From a checkpoint of a small transformer trained on Wikipedia: a variant of SOAP for these matrices.
Each number is 128 + 24 x the weight over its row's rms, rounded and kept within 0 to 255. Layers, rows and columns count from 0. The size above them is the row's rms in percent of the matrix's.

# layer 5 MLP up, 512x128, rms 0.163, rows 206-216, columns 0-63
size [ 93  97  85 100 102  83  86 102 109 116  94]
[[144 159 142  80 136 162 125 173 137 126 140 124  99 100 145 118 175  78 138 108 130  91 167 159 171 148 147 136 146 138 110 118 137 130 130 119 137  93 117 169 119 107  89 143 146  88 121 175 127 147 110 130 108 148 151 126 146 104  78 135 132 132 132 119]
 [145 132 126 137 133 122 102 148 132  93 115 133 120 138  68 107 104 117 134 130 161 182 105  76 141  72 170 125 107 129 154 103 139 107 116 112 152 168 137 159 100 131  75 106 124 141 129  88 128 120 174 125  96 127 150 158 149 104 143 118 114  78 146  97]
 [116 170  89 136 154 167  99 154 125 113  89 152 116 139  99 115 111 168 162 126 167 117 145 148  87 151 110 112  99 164 165 162 122 117  85 187 172  97 170 123 115 124  82 128 116 101 128 133 147 136 117 103 152 123 128 105 135 155 121 162 137 109 119 142]
 [100 137 141 140  92 104 125 148 156  94 103 103 117 162 134 111 138 136 154 112 112 178 153 107 180 135 170 123  87 185 157 126 130 112 130 123 162 137 112 167 108 152 163 106 128 113 152 120 100 150 111 174 121  86 135 102 166 127 120 133 127 105 127 140]
 [101 118 167 153 134 102 113 141 133 111  70  99 110 132 114 138 158 137 175 110 139 152 120 101 109 117 139 154 114 139 145 114 146 118 150 150 104 110 107 130  93  95 133 122  81 126  87 154  91 175 168 128 142 165 142 122 129 157  87 104 134  90 155 114]
 [136 110  93 166 172 143 115 131 109 126 146 105 144 101 164 115 122 145 157 160 156 115 111 124 157 162 106 108 132 134 183  80 113 153  95 129 125 131 159  96 126 148 131 178 120  97  77 110  97 161 136 149 120 160 115 155 154 133 158 140 146  97 114 146]
 [151 120 155 104 141 143 105 124 153 134 122 153 135 149 121 147 168 106 148 114 118 173 174 129 101 136 118 132 132 172 115 173 132 115 122 150 146 135 139  94 124 146  95 172 109 118 132 102  79 135 108 147  83 141 183 135 125  76 134 138 101 131 120 134]
 [153  96 162 177 114 157 118 143 100 104 126 131  85 124 125 100 143 105 151 138 166 147 126 126 165  87 120 141 114 144  85 135  96 132 108  79 122  94 130 122 112 121 134 130 117 132 157 110 138 149  73 140 158 122 168 160 151 118 140 149 153  93  99 103]
 [140 142 117 115 139 145 158 166 148 116 122 105  90 135 112 137 139 146 124 172 116 108 141 158 118 157 120 144 121 124  69 159 107 106 109 109 153 146 118  69 157 137 131 105 132 145 146 132 101 140 141 160 139 111 118 156 151 107 126 124 130 137 165 109]
 [119 143 145 127 118 121 115 130  92 148 166 104 101 129 114 162 129 126 123 134 155 134 119 160  96 121 157 124 112 173 113  96 118 113 104 140 115 131 163 138 113 175  94  98 159 116 154 147  95 127 137  93 114 137 158 117 112 165 112 142 103 165 100 122]
 [148 162  89 123 111 146 121 176 103 162 132 133  80 146 143 156 114 159 153 153 161 162 107 139 144 170 137 136 102 136  87 123 116 127 125 131 147 132  86 146 114 111 133 114 151 106 126 128 144 101 141 141 101 118 110 147 107 127 125 128 125 118 115 127]]
# layer 5 MLP down (transposed), 512x128, rms 0.137, rows 206-215, columns 0-63
size [ 87  98  85 103 106  91  78 103  90 105]
[[130 103 108 193 115 155 115 118 141 111  89 120 149 157 131 139 111 130  74 128  73 160  66 127 135 105 133 118 127 106 122 143 135 144 118 160 146 141 141 122 116 162 167 127 130 183 154  66 138 151 128 134 133 105 136 132 126 156 170 111 130 160 134 114]
 [124 101 107 109 117 145 148 108 129  75 151 145 151  87 120 123 113 135 129 109 131 118 106 117 135 146 153 133 154 114  99 152  87 135 133 182 135 108 118  84 168  82 128 160 105 122 127 150 131 101 123 156 157 193 112 117 125 149 126 106 145 163 139 171]
 [158 116 155 117 129 101 146 115 111 120 157 125 142 137 130 124 162 116  98 153 128 116 153 114 134 114 129 131 169 126  99 100 117 160 149  97  92 127  85 155 112 108 133 149 149 187  97 159  75 135 125 163 157 141 126 123 131  71 148  82 119 133 145 106]
 [146 127 144  82 155 143 149 117 128 157 142 192 113 141 102 101 101 133 119 161 101  96 132 102  87 132 150 110 135 108 101 104  88 120 141 142 118 110 167 126 116 133 131 142  73 133  90 159 146 125 143  90 145 143 105 156 103 153 124 145 122 157 139 146]
 [142  97 100 100 133 133 127 129 124 125 171 115 126 129 136 147 115 123 132 118 145  92  77 168 166 121 110 116 145 102 116 108 148 147  69 100 144 113 123 112 148 156  97 118 120 128 144 101 122 140 133 142 124 109 119 106 144 105 150 126  94 128 110 171]
 [114 123 133 125 126 142 105 110 118 132 139 127 120 143  70 145 130 147  75 128 101 177 131  92 138  75 135 160 128 110 141 119 148 136 174 145 172 134 116 164  84 114 123 143 123 126 148 130  89 114 108 118 146 122 109 137 133 156  85 105 144 122 185 148]
 [101 147  83 138 136 105 122 133 109 116 158  89 168 135 121  82 112 113 124 152 157 119  85  94 142 117 167 100 154 116 156  75 127 133 129  94 137 106 117 166 112 135 167 103 125 150 128 157 163 138 167 127 152 109 122 122 134 121 153 149 143 115 165 113]
 [122 153 112 102 118 142 142 129 164 121 119 149 171 132  99 138 123 149  98 167 135  92 131 146  99 146 146 130 127 121 170 109 136  89 118 180 145 158 137 150 143 156 142 166 141 104 142 179  95 107 145  87 130 133 142 147 113 133  97 145  97 154 134 109]
 [127 137 165 139 146 108 104  83 131 104 139 125 135 120 147 114 127 134 142  78 133 118 135 119 140 111 143 118 126 115 166 102 146 153 120 140 112 141 136 169 113 143 121 168 109 103 126 107 133 127  98 109 113 134 164 119 114 135 115 155 133 111  71 151]
 [146 109 103 129 139 124 144 129 161 124 120 169 150 126 144 113 114 137 170 126  78 113 111 110 192 123  76 107 133 119 147 134 147 137 135 114 108 120  97 128 141 122 134 140 104 156 135 147 129 104 121 164 136 160 117 117 110  83 103 116 153 100 151 152]]